config.yaml
num_hidden_layers: 8
hidden_size: 256
num_attention_heads: 8
num_key_value_heads: 8
head_dim: 32
intermediate_size: 1024
vocab_size: 16384
hidden_act: "tanh_gelu"
norm: "layernorm"
norm_place: "pre"
norm_eps: 1e-05
positions: "learned"
qk_norm: false
attn_scale: 0.177
bias: "all"
tie_word_embeddings: true
parallel_block: true
init: "normal"
init_std_qkv: 0.0194
init_std_o: 0.00486
init_std_up: 0.0194
init_std_down: 0.00486
init_out_by_depth: true
optimizer: "soap_variant"
learning_rate: 0.00293
lr_mult_o: 1.03
beta1: 0.95
beta2: 0.98
lr_head: 0.00561
warmup_steps: 200
schedule: "wsd"
decay_fraction: 1.0
decay_shape: "linear"
final_lr_fraction: 0.05
batch_tokens: 32768
max_seq_len: 384
doc_mask: true
z_loss: 0.0001
train_tokens: 166600000
max_steps: 5085
dataset: "wikipedia_en"
Each number is 500 + 25 x the weight over its row's rms, rounded and kept within 0 to 999. Layers, rows and columns count from 0. Numbers have three digits each. The size before them is the row's rms in percent of the matrix's.

# o: layer 3 attention output (transposed), 256x256, rms 0.0696, rows 248-255, columns 128-255
# v: layer 3 attention value, 256x256, rms 0.073, rows 249-255, columns 128-255
# up: layer 3 MLP up, 1024x256, rms 0.0728, rows 0-44, columns 128-255
# down: layer 3 MLP down (transposed), 1024x256, rms 0.0693, rows 0-44, columns 128-255
o248 103:529508516493514485495480522534497509495514469517486511496514468448502484482500489500540487502503500516497509487491484465554499513469553554486526506496548488492500510516516506474474496517558421510456492492515482487512506495486497507503520498515520505540537523454481491480460466509482548453492513508510518449497486533464510521486483498488519493463493562500522484488505505485488513500509
v249 123:473493489478535493465517481518580488511605488490544501523512520527511544499483482507511478518516468469477479473490492509481477501538503519468536501521490484505545489503506480499521508514508490500478465506473495497476502503491474511486504460525502491492511481484515531493490476522540506510481456550468529508523503478496540522485449541467541499496482501476489463520512510487518497458519
o249 109:479520451493477465488482487480483459487499509489480515498451541521500462510501517527470463539462484525496534512568525500510525513482472466498496482479477484460486493513531487514495541484509502502501498527456508502489468480522474479548470470509509494477457537542512496468486522480518496511515550510516532496496490557474497474554455511552514523501553503472506480500522508482548512537504
v250 116:492507514552517507461466504492515514458472510524469501539471477506502512468477511479476528479484466509524469510502526510464515492523481503521469486516499507508538481557531495465539460520488487491461537470515541501464482498509514501452526517515527499463482489522521480512507517531492550521448446504529518486450518494503512514515453491507495520477512498496533520453469523533497506492491
o250 109:490467526459485492498528458457517486524492499502514506500476476475551498491476506498523476498454506515516466507496521516527533519517512471466519493474517555463467533458522492560469521544498560486558520514478500504491533527504485501544504487484467548487504498463487493497480473496481496479478539457526483485495536511501527534488520522466489475508498489522451489484497516517506488490527
v251 109:506459489504511463535510521508486521466501557487508527474544485528484463504485474457520507490522517491507507507528479511484477528482508505503510513514472544504474543532490503505491532490506513517481507447483463558476517512503441517518515471487501474512492535523505547513512517518501461505545457479506534488488500536455530495522503505538505498541500473465491504463517511485502485493467
o251 103:478544509550501499496490488475450484511490487528521536519489510478483545519526518504476514539521526534495505458513483525501546487526523503532455489489533519502490505467516496496518525469508515512513531540514519468547497499504565493504453510526558513529493477514483470450490550488456539487480509486523511539498507481497460516504486503510500533497453492526520517512528553471490517507481
v252 103:462525521523529505524491478531505511503517508517493492478454521493497480481468484462487482478472481529448519447497518474539515499488472475488471515565514502504525523485476500479510491468496534545515510466504513505493512508494455490494518470509500533507549523522464498499555521518557455460503545477518516566488493502506507502499454538516505524452521476466502523469510504530505489504512
o252 105:524465470486496540493520524538485480518494467463515525523489537471504482492550555534482502495502477475472496527498466497534526538495525486490458503491488496484525515470443505520504482493543501503505488496525488526522502492501483481532479501513471486513460478526508522493554517505475536524461476525482520501464516477530553484505488485478520505524467535508502517509439494480545517533543
v253 107:513506539502510511475480508517517459481466528541515494459487519517499496503511511482490488501504504521504519473451447519493478513491470500502527478533497507516478493499489538553504544489459514514500544493513513539517481509515524487526473503495461458453508483481496467465500540495490463524472497517493463538498461536426542514501488541485504517485497460523506510493470525525511558499487
o253 098:457490504583535472549484556478503517477506469493504512561515524512489481488491539517519549504515514468477491540492504510519496502502530519464530506493491530487465523482426466530491512539475493507514464505551513484504511486488520560497480489488487467481506558489529508501481511488470540479467479506498473500467498495511533528500509551516507531488499505477542520505534492518514491493523
v254 108:490518509549494465484517488495512501467462557540466501491528479509510488456487477494502518523495509515509497464538488501493485518463515466513478509523469498486466444506459514472500510515491515465496496462495494495500516482513471506506515474480488471536530493550472455489517463551483495511477479526519504474509493539508554530487470481485502508476497514512504441539518504514473456509470
o254 106:518492519493508552487513464484494509506514432496515523494525491469528513485535491487502463531516518549521474468525520532545478484483534504522511477520550520507504487516511477529535510503477483542531550475552530539526506506486511490515505534498452513500511498457459529545536529481504529541518555492526490554509501512474445509522512509515515523486534544517473530427483569461494510480487
v255 128:490529440481472499487498471475480489492504504528465517495494475536479505501513500495486455498472482497455493511534516534526462522529510526450467529527475491518533538520491472513544496528536490512479507476484546545486516557502476472502495516514494534453532460493462474443524478527491495497508503539504542531514501514475533462514479496521487492503507522498524529510505464483497545502485
o255 111:547471486510544513493481534514498501456508531517553470557460540555478475496509502471509500484510492508522517484488536513526492504481464525499500459470495521506518518475540492473474534496505533491502456462516509499499502475475537460466541479518476496499448488481500463505499514521485509517497483507515499495472511517504500498544474459493496539474516494492479507460528513497489499517523
up0 096:520514495539497504514492535519474472520492463532492490503502491435500484486476543562495504483560485494460483489471523509530495477520502505533494454540517525488506423547535531467479481502492496452453499491476510523471497502505486479523533502503472473518500502479503504514488452472564529455498533562532488510537465489497466485500492499497480559471486490541502496487521484511507523483539
down0 096:536484538499527470529473512538490482474493537498466484514509489488509465446476486519523511519488503488471533498479522495500519486472507484511478534472501505490532477471494484534546470514507503471509459521528509471490515535479508482464479509488530456551498475524503497514494511527454506502496499535467517499483555529543464470561529531502495518530467505550486497491505471462486454512486
up1 106:515522462519474548477544516531504523471465476538515517525488479507515525531503555503510540468489465505531487480504497486495481480486520509488498560505539501475491516517483491510494502528497507479486462482479501487531460482488497458474509470511464516481489515495538530469513499445500500475507525458477544515524487490476490498539521490504475488460513475482499481543490556456494511490532
down1 099:561474528531500464502512515494490516466530494485475488494506498478438518495497459506480434562494505488484510511529463518513493490461460500500516480520462475506512530487505501540497523475485502551536497566521492498534506469476534498535500509471503476545503501498516490537527434535514439466493477508505493517455511497500518486510554472507494506475496482497463524454488488483559505523484
up2 109:512502455494515475474493483543512506453486494502497486502505452528482510538478504513538484499502526495491498500502532530506495439488509527496568472518498505467500490547479524485471472510514500522427521498501498489484473527497495508553508493503525524478543490511485483526510434530496448540451500521506494503508542479450521477440462555486482486512486507515490507511461501494479519521505
down2 107:528518479502494506574477481474511494519490489510486471527502473490533502527486548453534501461463542465488543531453503508489551515499476509522495465510526493477522497456511516528482510483514515501461514481493485468490501497477471487505501490483519485497514493467482505503483533533501531473492474521500581575485535526465510495523513509475489511510487464478457575466500548519518506523497
up3 106:510527488557524496524522495514517496484496517539517476499464492490507471492503574460479500507512521505513486488479489491543532446478509504529468439481527491526484496478524485519532533520505515481495514442518504476461510489491480511507490515483513525528538509468499474500511494466531545508490508474520465515481493496495449502524528538425510472525484546511493447470546499499515535519451
down3 101:485511467506506457523525544466506496525520526486517448549487497516533523484477510534489530530547497524513461474517506494490496476457487476508527527477480433511481473531450524509481468545514506464482498500501451486449511568516513512456501519511496488501517503494520514471494519495494516486530519529532510520559528499501545528519497488528528511532480491524539515517486525511470540496522
up4 097:519526522520496499565550527499505487499556488504493464496495478498545516469534530504474450507470529504500482522500512498487493500498545503493510465511489482477508522473526490481518513486444439523470532476462509485516504463504481500480504464472479546517470504442477478544474486527505467488556504506550496494512515459515478508507490488485471492526502546509496499511516519462489498550512
down4 096:497522482491477454521501491465527498514517515496513518497541531517507568465515492488521502514512490523542481452482543545500509545511502442512514484532493510525490480492482507522506478500494480534511514553484467539519510514546500546492493496531510537500504516516460510488516461539492468501493526537505541522463461526532484498503523473467502496494501513479489524481468492472465506478512
up5 088:492496504501528500523509466450491486482513497529478529493480476520439485491498518471479498528499502501499510514535480546502467473497474467515482515483509477512514470502560550500482503487467494474477527529485499486481471490498494494506519492493508514458535458504499506499448483488512460530498471467531540476480519493522505473455483503519550524541541540508536517503518507488498484507459
down5 090:515507527506541502472558486501503527570534506467481475508489485500512536530478490527506488520459462500482527518435525478487521546539476518481504478472478502482463492498483517529492485499528475552511508489555504497524494534471501510519513499514498487543449504517511517479507484458520502467501473473486503548514498508522519574474454481511517528500506547478476488491489525541494485494480
up6 095:525490497513499492520512501541466513445510451464501525508519498528446512472527511535523515498536476515477497497499509497501483506522535535484466471501510496511468471488522536478527516519484533512513475494533496489480501501425505487476455511506522494515503462473467495494508495535523530467543513482463504494474515472467555495486492544486493484507513540527469452499516458530544508536508
down6 099:468499527507490505515502476518508490530492496489479484506474517470486466530545512483490493479508468518515531468501533521491519535525459519519515525492498508525463512532503460498497492508473523536509484456505520534505529502458480518497495500477491513489513535507484499555511528466497499536534482457450504473505472500446465523470506512537509480506498531487510480522525533506532555541519
up7 105:507479498488510516489480514496515499543485521486539485485526484517509476519477455506478502523484509507508516570499507505512509515498450478496507500537496455498484492498508489499456506558504540475502506523466537501502516448508538542443494510511532510515496527523483484485489478465485441489508510518501517519508532504519514490480508517514485495516489445487478572510473493501482506493492
down7 108:495483480542511460474518510495487526509495484473489508511523486481544481523498492517514492485485520486501478448494514482482486513536535493439433513517480521485461477490525522499508458488440481490532479459495473487520506502517497547505492534507497499512489477529486466548479502476507490520492487454490505529485529499510507464524455545474524449505480514487517483524483462467487487476527
up8 105:507466535464488489513536519487546505542472462496503493497470525481490502481538518512519500528490470460493526507485449480497512556522458448522464502497482448487446471514522504496541503464510510487490537501509508523486520514466500497493497467531491486553529485505454497479497477517501446472522509513472471530458466481494473516479484509498499495515474520536451521502514509455458527464536
down8 100:530474503552515519535480530518512555491467521529486491511514502484484509542495490521486439482481513493501505458467484499499466521515483513497483527542500497544475474460546523508498532503465535484489497504504478503516489490508537490503478518490491461495498479543525485515476530430515523491536496508545519486498492486476530470488527524523518511491474494514507529471487532480495473511535
up9 086:513499488463464507495482501469499501504524534488494514459499541499522497492574503481495532518485515468480509483499518517496510499510541521495430472546517507528522498501482500537533503479540526458478523494502505553437500489508511465535514495465534531483507486517559533500522526471519490472495500470464463522488456485496471451489518509505460551477481467512479474525483504517455531518499
down9 094:477501498508500519521485519479508475499470486490484520516502520556488506533488504526473482464526487537499534530519474470481537517478440504496523589482478479536459493518541513475515534504446486528487506509493523487477516493466464476463439508507487473447509533471505538506495489501478512456496468509530518545533485518516538518485506467501504492540503545548520503512478517508491562499522
up10 118:497503509494527498503523484486542507501463504508491500470506536506497489483483494471493533497497478496505486470469446483481489489541526487502445526497528488490505477502527531541489515525502522483475482479515530491525519492541467442434504466502497514529499524523524458521477522497533453517508514549457502508478493486488507469473481505475510492480500494549454471490495483531472493515532
down10 130:543500501487541501480483548514527477502538511528487465517496450495506520514529470455482475493471501498475531508486504469484488508529531521482518522516461461516540533461532488488534464486509488472497465483433479511452524489470498546540522492520497506477504491475495512523447542490481523519515477534518531523502471480514493473482520489465488515528465496521513464486501510536489481472528
up11 104:497456511518477518519507541508499489548464499510475502480458463506487465523447490532427488438544517526456490493472471510488494496516511543470456499507511515478475517529493475446499489498503517507493503466504506490531525476499538500495478550507548475522516479538497446454484537513486518489483488522529531464471506458540500508517463482495522466477481473513508485508503561507504535485537
down11 102:455497482549504507494498524478503508503458515536530538530463485499478520494496480523492461498518508508523508487517461540473480477502502450521514507485509515472544492446452510467513510446518541523485503561477455493502490509499477512525516469480496519465480498473519490487495537508488527532474480496484470484485503524484460494548486470505470468465507482557498488508526512512525527465504
up12 091:506443511493537510485512526486507506511536524535461517475491524484479473419537489527494509508495481501494474492478522519499540521471488448528527472504514509497502506498450527492497489501518509509505499517528519545473474474469534470479519499512521526548482529520487496517477518483459484574511491486485489514461474478492534522493488468485511482499493488464560515503505493513499489493494
down12 098:489466481528492494487525538482524485506491524534497514489516496471495517506496560522537538511452494542486501504479492464520504501482524485511517473554526468521488517509525564507531524471502495494483465494508484512532513503484517469512439501503481449473474494460546518525516482511515500481469547487512477496530537532474472490507560537512496463484496497485505460467452464483486499511495
up13 104:494510471470487463505479461498455497555521456462489517500459494542504488541468508461495551473504497508496514497517502521510529474487490469484483497536472514462523428519471478477531501469534489478498504455470505508517455492495465510472473521504521484517458465488523471491508482524548497487485462462520530517505516452521542515483462519484505486491473532450475492513512517482538480517530
down13 098:452513459544486518499532493500502557478523523532451501521515493498488531526496488486514488494542511503438493460516513502495488514483511514488491503507482520550476454507535523491462542528531492504528507490502505528508484506582489491474485476470499492511510481516494496499462539509518505510530541435508485519489512504503485494496460468489513456513517481535525457508522461527453536498487
up14 104:477477448515490500486505508498495515455502485454500499443492489522503512516503491479508533491496562556543469551506484509535470511528507506480493461481512487527441525491484503502479511492539498501524483473484510527449519497486493497535507489479485494475514493516511494500526495490534481498512481490498488530508517476461506466525496515480478511500505477463537506450485477493495509517514
down14 100:496532564498487505493468480478484515528536513529522506500506522484524550470480461516531453494520514460516479502515476535471529509534513472520484450508485461476489507467477490489521526511477478497456526492472459499472506503578484479480542508479526519490527484572489485509459477453499470563461470542511541506515546452513482491524497519490502502475432483462507498507500484501482501500502
up15 107:536492531498496513478484474489526535545523520502557530524514462466533521444493517486502514537502480482469489477543529527459513473528492492488473467489502562485461509512549483471511480508470515466527518504552541506529524493487489505477478479503440499471475494454522489490519492510486479496525505473472521518542465497543530530487518506524468500475512489500538506478486485480530486483493
down15 103:499526464528498461553484519492441450524460433510481488474529511526479488540465462510508499514533447482508502492521481469514482525484488507508558545496504478482498527487512506543484499496490468473488505535540484509434488483497530477487514537515498477537512494524495512504520513527531500506504536508505479468564507497495505484538499553505508458527520493526464519501526476490509511494510
up16 108:532525488513504464508479567430467483503528498527450530505492526509483476477507491514510508504463489526504436517499525503538505516521482490503503518521477494491489525512504493506495539472490512548464498518526518486504488487537530497504499477524530485515541509486487541493512561491498514441514472492488505500490452466501525504534496499473476506502492491490471533514454447473501499466531
down16 112:493510524487489529499501486498516506498514529511526476463513460479472512517490482460489474524463527524488473532558460550509539521488496530489473446553461478497463495465454477452484486495506516483493498512486502560501508458462489549502516484464536506475489520476542554478498525491526455505506484499479515479436470512481522529517528544514481517519468451519495526487485508495488469562478
up17 099:467512527526507515503578461484527468445500530521482485529496504484483496514503471500447518533560504514514473516513550491510500479489521487485468509505537515520498486549561469532484480523494528466488518479489492501460502496487488491482525499488496476486518502484526477505487508522527456481498518539511449491534471505501538453549474514495495522453498522525484523494455491493485514487515
down17 102:474527507467473497514532476499491498545496474467504467515443504430491458528503549483484502507494471505453471493489544469514504519509501489526485457497464513494517549459499510456510463479520500500539501516513475477505467492462480457460515534487479487463514497481484475527505500481497491473477556520480470476486465467513518495489458509539456478482496521496537493512533505465495488502540
up18 102:490512523526470517531506532468554495459487504499531466516517473494536462477479477482498480500507495473491505531501494461483463516491536543520494485506511543512515460504503510483506496471495525501532525515501490483556525507488509506510485480477483506500525495502519511510494461434509512495522473468524516497526510544510501543477495473481492474536508490472491489530533471483528471528525
down18 101:475546511476497474484502477520453487502511443458443445488503502511524548499573490509485485534526490503469506471549469508464491519494529490494483507456500537477550458520483485480480486498478494523545498510507497449499512518499499467536476482521529524515524531491470496512509555477454482527494472472492530517487473494518507499481495497471490474492544523483485543524511477507551505488498
up19 084:517485515522503459509467498491471486486516558520517540520523470501546516518516484499480529538496499492528491507474520467492481527508534496504518497511482500517477463527473522491505512498494497506490545542524463504477580511461487479523446500449497504494488482487511479476487480437525515500519504480486487481545509495471531527533486487464516536468525491559509457508511503518455526502506
down19 086:456449503503506472513492501514484478495495507537500516510484468485530501453521542485481518527495461470509498515464544506487481521477519476555503482509487464543522517504504490530501506537491464517484447477535490487476485519540546492488541466511492470480499518504519520507471497522500539508475464495501507528508486497541483530529519536511533490506540491543431568548469500542538517528481
up20 099:520495519467515500488500540510515502501451465472507481492486522500532473518475531548513497466515513480505530483539512504538488464471526448468466467506511515538509526493504526568519479491468530477465443552501495462510513519525456507475458481502487520481513510500486485541507538493479513515503471473492523489511545498472508523471489480503452489506535495492530504491506501497484517519451
down20 098:508496508476527476488497495525461477573493501483475523478518519464479476493492476507544492453550511496511511499506500509527474489467468529527496462543530496516517452487541505515459492517517549480458491481496510526486501482505518496502536526546532530504524469526514493496472512475540484503548521548527547515492544495518511491554470519488528551513479535483510488511509514509493479525500
up21 105:542487483522491474477548476467492476549505530497496506529482494498491515494481486505486550479557540491500543472446490475490532503511463498474508516475518518573513484521495492488547506492511488492461518508480510494495467427510493517481440496481496467496505459518501506490436504471506490488496513478476545446501526512479472474533453505543516544504527513517497537493487449471465480506474
down21 093:491505547486481554455481472528538562508500460477512464479495466475536512476488524514535508488484466499521495491549471489524464499497578499531495470522452468493461490492477466477490482526475503510510504510499510525436535525487490472521533521543492518519508523513520469523536454497481501507448532508507495577512536478520515547499505484485473472498502488484516490499518492469519452506546
up22 088:531490480550543511463465478534525509493474499513465471529504495490525504513514502489523515498569531480472431442523469494475486510492505501525512492533533493480471540516477506458483477500479543435503433508538488478517501543500508475512466499498432494475501477538447447470470523504532524524512556512505496474525507506486495500503494517460498454498448474494481458516509483496481472505514
down22 096:555481472480510478494456545532488510517536543517507514511513512518451513496509522522417494547433531537483488508495516507529506516499474512497518470492519537535506479481545523537487544497484502493515483523467483494462482487509509519512543489507458467531484455490498499475471519487491471505530495520499455495463539524529540500505484552526538481478467487543499532457509531525470477509508
up23 088:454507488470494526537518532483499482572492495498499513496458474518471462543469528537465541493505492511504541485532531485483501504505484494498488497549510495491505489502503495488492484508542503486500473504537476507478498506526473493531528506508575457541519524493524473478506502480519501539501536483487511473504465459509478525488522504518476477515532467454479493527496510480486521482522
down23 095:497512498505492520534536526466480504500506507482524523479496492489561517467515521478465534490491508522507542514488512455486488513504509487477500502516510534431491533524518504519488487522457527511503527518530484495442486511493515511517480468478510512500453530480513473515544483500465480537504510496507507465478521515481546496488548466531509461471493489435464515502508479465486457504505
up24 098:504476512500492495524470480530543491474482494512511491510493483542468524476460522503532566508498530516516490509520481501505483536462528475521491542481498481483520485499482442500506478477516508501518535454482547475512478511514494482505431482500537550504468516488527505539468519474486459501491505471465487477532464451481496512484541497472512458508484489524473517527524507510546474517516
down24 095:541504514481526505509474462523494465494487522512507508506502499475516482538488464521465487504478516500497477502497481494521521499526491465506549474499465473533523487472563485526502472511467482527545526511511504494507531496494468471484482535486508500498511512503477483566441520488489515507461493446477482516550520479438486551468506476445479501492500540481459477493464505538513536545487
up25 109:501493543476503467507472506498502519462488503489503474497490441483502528518472531560492495463508531498508434484534516508527499491454487439490511489530481463542511465516444487504526459492500473513516499505444503488524520543508541476464460505503512516513475475508491559520502507485475501498544483497518517452548491519512523524469476520501523443528529472493520490491466532492509493523509
down25 106:467496505521457489504482512497531474504479492488518537499462507503515488484475511519520483492498484533475542500471494468502501521537495472502508461533502511520513530519528527493497509483498502501466489479483497480514524500494475487491508514501458469489501509496478452544483444512531427471498524495452522508509527513514536513538568467518478523458494525501527460499532546521502522465473
up26 087:510531496523484480489496512543486463520481513508519507518503555494481529533476520546443487545548513498471512526494531516455492490519530502497498575534524531486457474538509472521466542469531513520484537463485484514493493519481509471483528495490469497482586512502506516498509527483481541486528484496514482478489511460530491509501485527491490500497531490506499472494458555476491466451476
down26 097:489447527519487480524505506525509514482500494489529521503495479473492493466536490485553463505460478532483518496501531508471510513543503474547545514441481535544456496465492491514481524473459490496491488516489487504491543519507503480461512485500497504525483517505534483496539525500520476481503461525471485506476475546493503502485503487501486510436468506508514550506507497481474488539514
up27 105:491528485526526530500511489468557521541493487544487478493463477494517501509503516497483497489526504456517530539490526485506491508455465530519493472543509478503519480483508502500501491544488513475542523502536512491524459528530499461497485523502553466500497496516491478481550465504480465480526498496482476435483534488467504500546507497479529536516500489494508509497518501487537498531492
down27 099:491491514447514495501523537541487514515467533509530534478521540473483533487533473525503510493499487477480503526505511463504520492516503477458461490499490521477457440529489478516481500507507464465534524507472495487582506477498470523546469487495473485499540484527501521459492527507519482500539484482480510491486496518504532487520548445514541492496523470524491529498468557510528506514530
up28 099:538481521487513508543511525506468489505477481463535473556466527505507501452538491452485505544512507507497462473473507474487453497518484498524518516513492505537503508461515530491506523545484514528536478496486515482465518531477446524496517510511474523523512496477514509474494461436485509466491472513495465475469518511533502509473530519464484500496502510472487472503496499488508491450522
down28 101:511445519522461515474500492497518462521541488469473514485489491506496497498481505518534511478471537496529490503499471516486540515486516561522491499479556503485510452501508487456531502555464499494526479475527475452477539528552525455498474524484520528531493473493444452464433487485440470532527519504512529492487532492503480479516509543449523483500506436538477524455480473513514501487503
up29 105:494500513523484455465532549510456503483527488507481549515480475504530513465545530520471500484506470471530488500513490539492528506486494493476484484463503557491453500554501529528494542490493487503478498553560482491513482510475511516476481469481485479550551434476487491490455508504534500493495473476472513483513470473528498475490522517527481488545494507497505504478503490499460451435493
down29 106:491507504573429497524492479524521520472491566501491506509490521517477479485458488492538504508490480494540487493524483475526504498487503480530495494503452476484542460488511511494465478516490472493480484531482502502504529448515537484438498509476495514481509524534545521476536504501503502531455482498531479491543484469472488484445502471504487501508499550498464480527480516515490483520486
up30 106:489518446493483468505549513503513483529483472515526500475450467488436538504458536480518514511510491513447551481511511545489473528488528489529470506487517522491451468502530486489494528501505504478488501531544507514444515501476537526510549442488501506497476555515512515518545501545507448481538494492477507501515504461526477505484491453517507482497471456477505516496496470530509487541491
down30 094:489450570529487574504527484510484512466491489485495464453527493488539490502478557513471451468477516504489470484486492489485553493512543474521492522504505500492538467495527491487508474505501535514544546498488481474487501556499482463524462531484472494475514476531499492486456506502460516475487498464515525517421491498473500483494526504484499459545494495511507497485514500482495481482525
up31 097:475522547550486542525483493479499471512517477466474511507506436457517516511500479530490474472502462485553494493534503490479489520516480486500478479507506516511483491488465502483473500470469506514495487465512492507525457517505505498469520497497522476521466525472539503479457470489479504519467493477502469491503480502560472491450505518484499502528514495585550544501523543511473448477483
down31 099:497501519528519475516508520493489437497503503498474532509533496469507479457539514501513518496503487517491467503492519482457495495507504517496462525528506511500491527539494499459516484492474460484542523437509494517530534560500492481529496460478509513496467468509546500518514482519478498480507483507469510522522482485486488483529470488514517502485482496501497543532475497489444460535490
up32 094:478471470531491474506526536519539474478494502485490484471506450520514492496470526484532481508514508519505488488564509519493478484573512534489490515511514463449469495496527518471524443479514511477511542453519509565486509492494454527505510488506496512537472488476494495556493489509498498555507496485459560476482452486496480489537481440488491527516492488549509510530495526527544502518485
down32 099:481503443521506482498471528503516498505472509510505505511471509499452518465451499519488475515467482453487515562505526471468447540498500496513481527500502519482498498473556494542512517522507471494475480526550487468453514498485493480504485498495492513518469451490479483489548540492510491527533479507489481479516490496503508480515514453492484548477525508517460527527481518481524529492512
up33 095:535532494489484486505516479521493492487503549568481498502479507532536538502486528565511532486512537489471507510526492500482488509474517507483493497525478475492501522482501499514510521529513514507523459484481542493498490450489506515457500460513561455488505530554526490500497448508497476524476497538563508489509500506508470538484522499510501493534530450494466514538503509484481520492497
down33 103:484516489466481482532533528471522488494525505517467517489492479511475554495483532505502563539489484493490492507471475485519515499542549505447471483523508501496488418512530503489500524539497509478493481479487466463496483525472539517491485481477510512478469471452481470518525472512506491532544471550502521522509502497519540507504540488483509478543507534479507505490506474495491473517513
up34 089:516520479488515523483500521523521526529504564512501463516476460546523521507489459522539513507469476509488493486537515476490490503487494492525517523517537532474491529516491499520481498470505513471500547498456535513513477494526482546488506509460487501465549464484498492463481472508552479500529525461476502485549513486526464499509455503466485487560486509499530489488448444458498452529532
down34 094:503445494530469490449516506530472515464548509511548471521493513498537549532478516511479509505513471476500483487443518512512478476485524565519527507504483507504527485477459499479504520497463543515509535492511470497490491495519519490489505480478471536504458536499441537482499475497510499491505525527487525536465528463439512478496498510461526468506493497491473445468541492502509496507507
up35 108:518531532525510511454497503542534485497507474530523530454507532525508477518465509492510554487476452497498456492501516500513517459489528542516503522520488484518535509523513534467475521499515504501532515465535464497467509501480502469496511478473527454520509494502488451464479507497489501525511530435464524466525457509490541521485491473475510518530485489474551504490556533507472473462534
down35 103:499487521534550475493496490510513454488464505508463497484518508544473487503483498476496529479478475498483484526506493484565489529487502521517486516475496568491550465515508490483482533510489506515569502526524459509467474472463525471494478473502500484502518540485523474492502540503504466482514528519475481526526484540536528485520480540531547496510523542509518457468493546541478505539498
up36 098:507505468499524519489519533523538470484452554497528495494506513486505480516459522537522507481486452498517504512479518495470477472522502505479475508495538529549496476506566508500470506507479530507499482445569511520508554504511485463500493498555532456514531515478511512464566483479492489516514528449534508509489530498509514548479531483510510444450526503490483460515540550536480525486498
down36 104:487552501485500475502464438540496509476488511524537490521511502513495466491539473522537523485468533491521494511500511460518493491489479473521484527450500540490460539521436515506514471489506472504490509548478482518460485522442491539541504476474440494521484478477491507483515462547520480470492493534507457490535491514546515490512496484469520501521502501517522485529520459505517491474500
up37 092:477504512496488536507502506506517515471482477464484472483434531504468504488497525518537505498488462511502495503516456492532486473485484450494502526491525462480485481515545477461492500473504521445501546510518512489539491518467487469481543503456514453527497507499493540518501527502520473518484504475476512532487510487520500510467460511554506470446507484513475585489491458532548484495499
down37 095:503516500524477511492501501484489531463503522470492525433527506481539492518483476474495520499511502478460487528520483482502501469552499458428519451532475499482500493488511512542490520532480557494479508516528494477466465489487520513510501455532498474517530509482475549513485477470506477494504517473458476465506515545478496518520496468516557510483509475493502459520494530545479498516464
up38 100:516449530491501519503546483495490502480487502500478482457488450535578499459511538505475468507480495500523483513505530498517494501502524529520530511530501502524515469509519492502503504555500517488490507504439509538517484495570539497556474533513534500494531472473515488471460484472491511527490471518493487485508446496495533456480537472498495483495539514492494492486480476493462489511505
down38 089:495540543559473524536509487470494503515482499504514533497523511517492522483474500502472459518505522506547549478528483493534522501497458525521521517516505507476463486547530458508468507482506509524487478518470489473495522505479498465489531524490502528498543526520468514490478501455480506512508466467494490517538481512528468527486479542533433540540467505517474512469483503534492488490511
up39 099:507468512490464473462557486528515504520486511512495515480541499454470524472511539512506503547508542480507554483487532495466478476495499503529506511496468475539531541532468491488532470485507517494528521486532508492454529507504507479494480486496546483457470495501533507508480525511532527512487508489485469456513467520458481486506474545539529487482562511515501490508479455462502495535505
down39 089:499498547483506520503469511488535520467509495529470493502449475490532485509456476469510506492471475506483493494540498491522480513531520474485494482508475487512496505512507535495504457461477510508499521485522499508529514474537491501484483508472473488444489487523417502553516447468475520561489488537489499533490487456538482521509479486501467521487525505512482474471492538516518513483531
up40 091:494498503506524451482480512531548520488520498520499451501509459460572498483498510475501532497455522497521438518475568499493498505488523476528513505471502518502474515459529481511496541508517499485522493515493512489480496543479511498490479467515518471501492510501449488506468495529515481480490530473462504470498472522486512471489500502478511472515485513514504484491459512497492523531514
down40 097:490478491505511487486535465492494509572467493502504504512499493498486513516482499501507507534517469506495487496538443490525435491515514493510486519481468516466471528533491508567460502492470489483519487489517527506523498457492576560516492493476510468471509500502456469503476440519460544483476498525474510511486521487530507568546483506507485498486503490498549488493499485534486490490515
up41 100:503517527480470450517538527505477529505504500466537542446544486524508489539509505479485487499460487466491510499521498474488489504493461500477497485503481476470484482472478545528464506541526508527503479525504454469518500555503497481489494514477493515437516481506476497500493540543478501529505500462478519509498525496469535479483525538501468484474467443451502492475512469557460538506517
down41 101:478521460485544513483455514532470501494520530507503518523518519516511479489482479505438509528503449502506546465513492508527483516480486523500536517477506559515514527478479530521497523487502444529483489523500491508493491480467510524502501508538541500503475526488497518485505478518515473509497527453490440498525493476471480475545469495517499500490499534532485493487457481452527494493478
up42 105:522497512535453487523544539492486475531480479517491491440524502486502538455458496479476490511499523466501511486489491500495526539516487450497519475506529516464537511508526533514488492517495522537488501509488502539481563518460499554501501497515471505495524472509518519497476479508515448461511498504527515495476547504477493496444506517482456519532508502532526474473492472467481496507424
down42 105:502500528516539489490528474471504529513486552519512514557493499496432493496495509523506527459458458496534428519475503504515527470476508469497502506514491481505459529532548500498501462511516511455513469495515525517521477468459477483497473461525492485505477470483466524482530508504534524469491451484526463478501495504530565477521502511534524498424512488527510474493497541491540479502443
up43 089:500471510466511473512513490539484486487484499487493481497531465489509493485567527485479505512488487499496481500527495525468503478527513476488484518510510526505511535524496512494494527495499527514492459521511565518490500442505473503495492513522519494515499489527514473507437485523511488525477498491472527528495526491469453484505447492515511446524522505495522544506508492541492501485505
down43 099:513555486513507512523512511492535503490495496519542510512474533506470522518481571446488498481550525486495528536513506463555482539491514483463467510519507505462497510526511512524533501511533501505502521492452462488523518523482492541554470484493480529509521488451494544507532470533506483497527541504464523463521534490476493459466520525458491474474476494478513480491504501498520502536508
up44 086:493494476483483568487498483508532520530493569493518491514499488497522524471528482469503487481508500527436508488532481478512446530494521480510533485541556503550475531515507503463482514514488520501536519500547512455516515526487530515486498494479480497497524472502486525489472487507510469470517474470475498522528453516495490536479526517512539468481483501455512507484506502490527478501550
down44 096:517520525489515462505474482511489521494526475497507533553475514446495481518494476521484480558512486513540505539511524501542516493448475570525502515464509495542445515487519487482555498516499523519507497486524504489516475497478540544478516492497513528532464528509507498457457507510540472521507537502504502522486500477511523447495511497467541503495510525501489521559471436497502476534495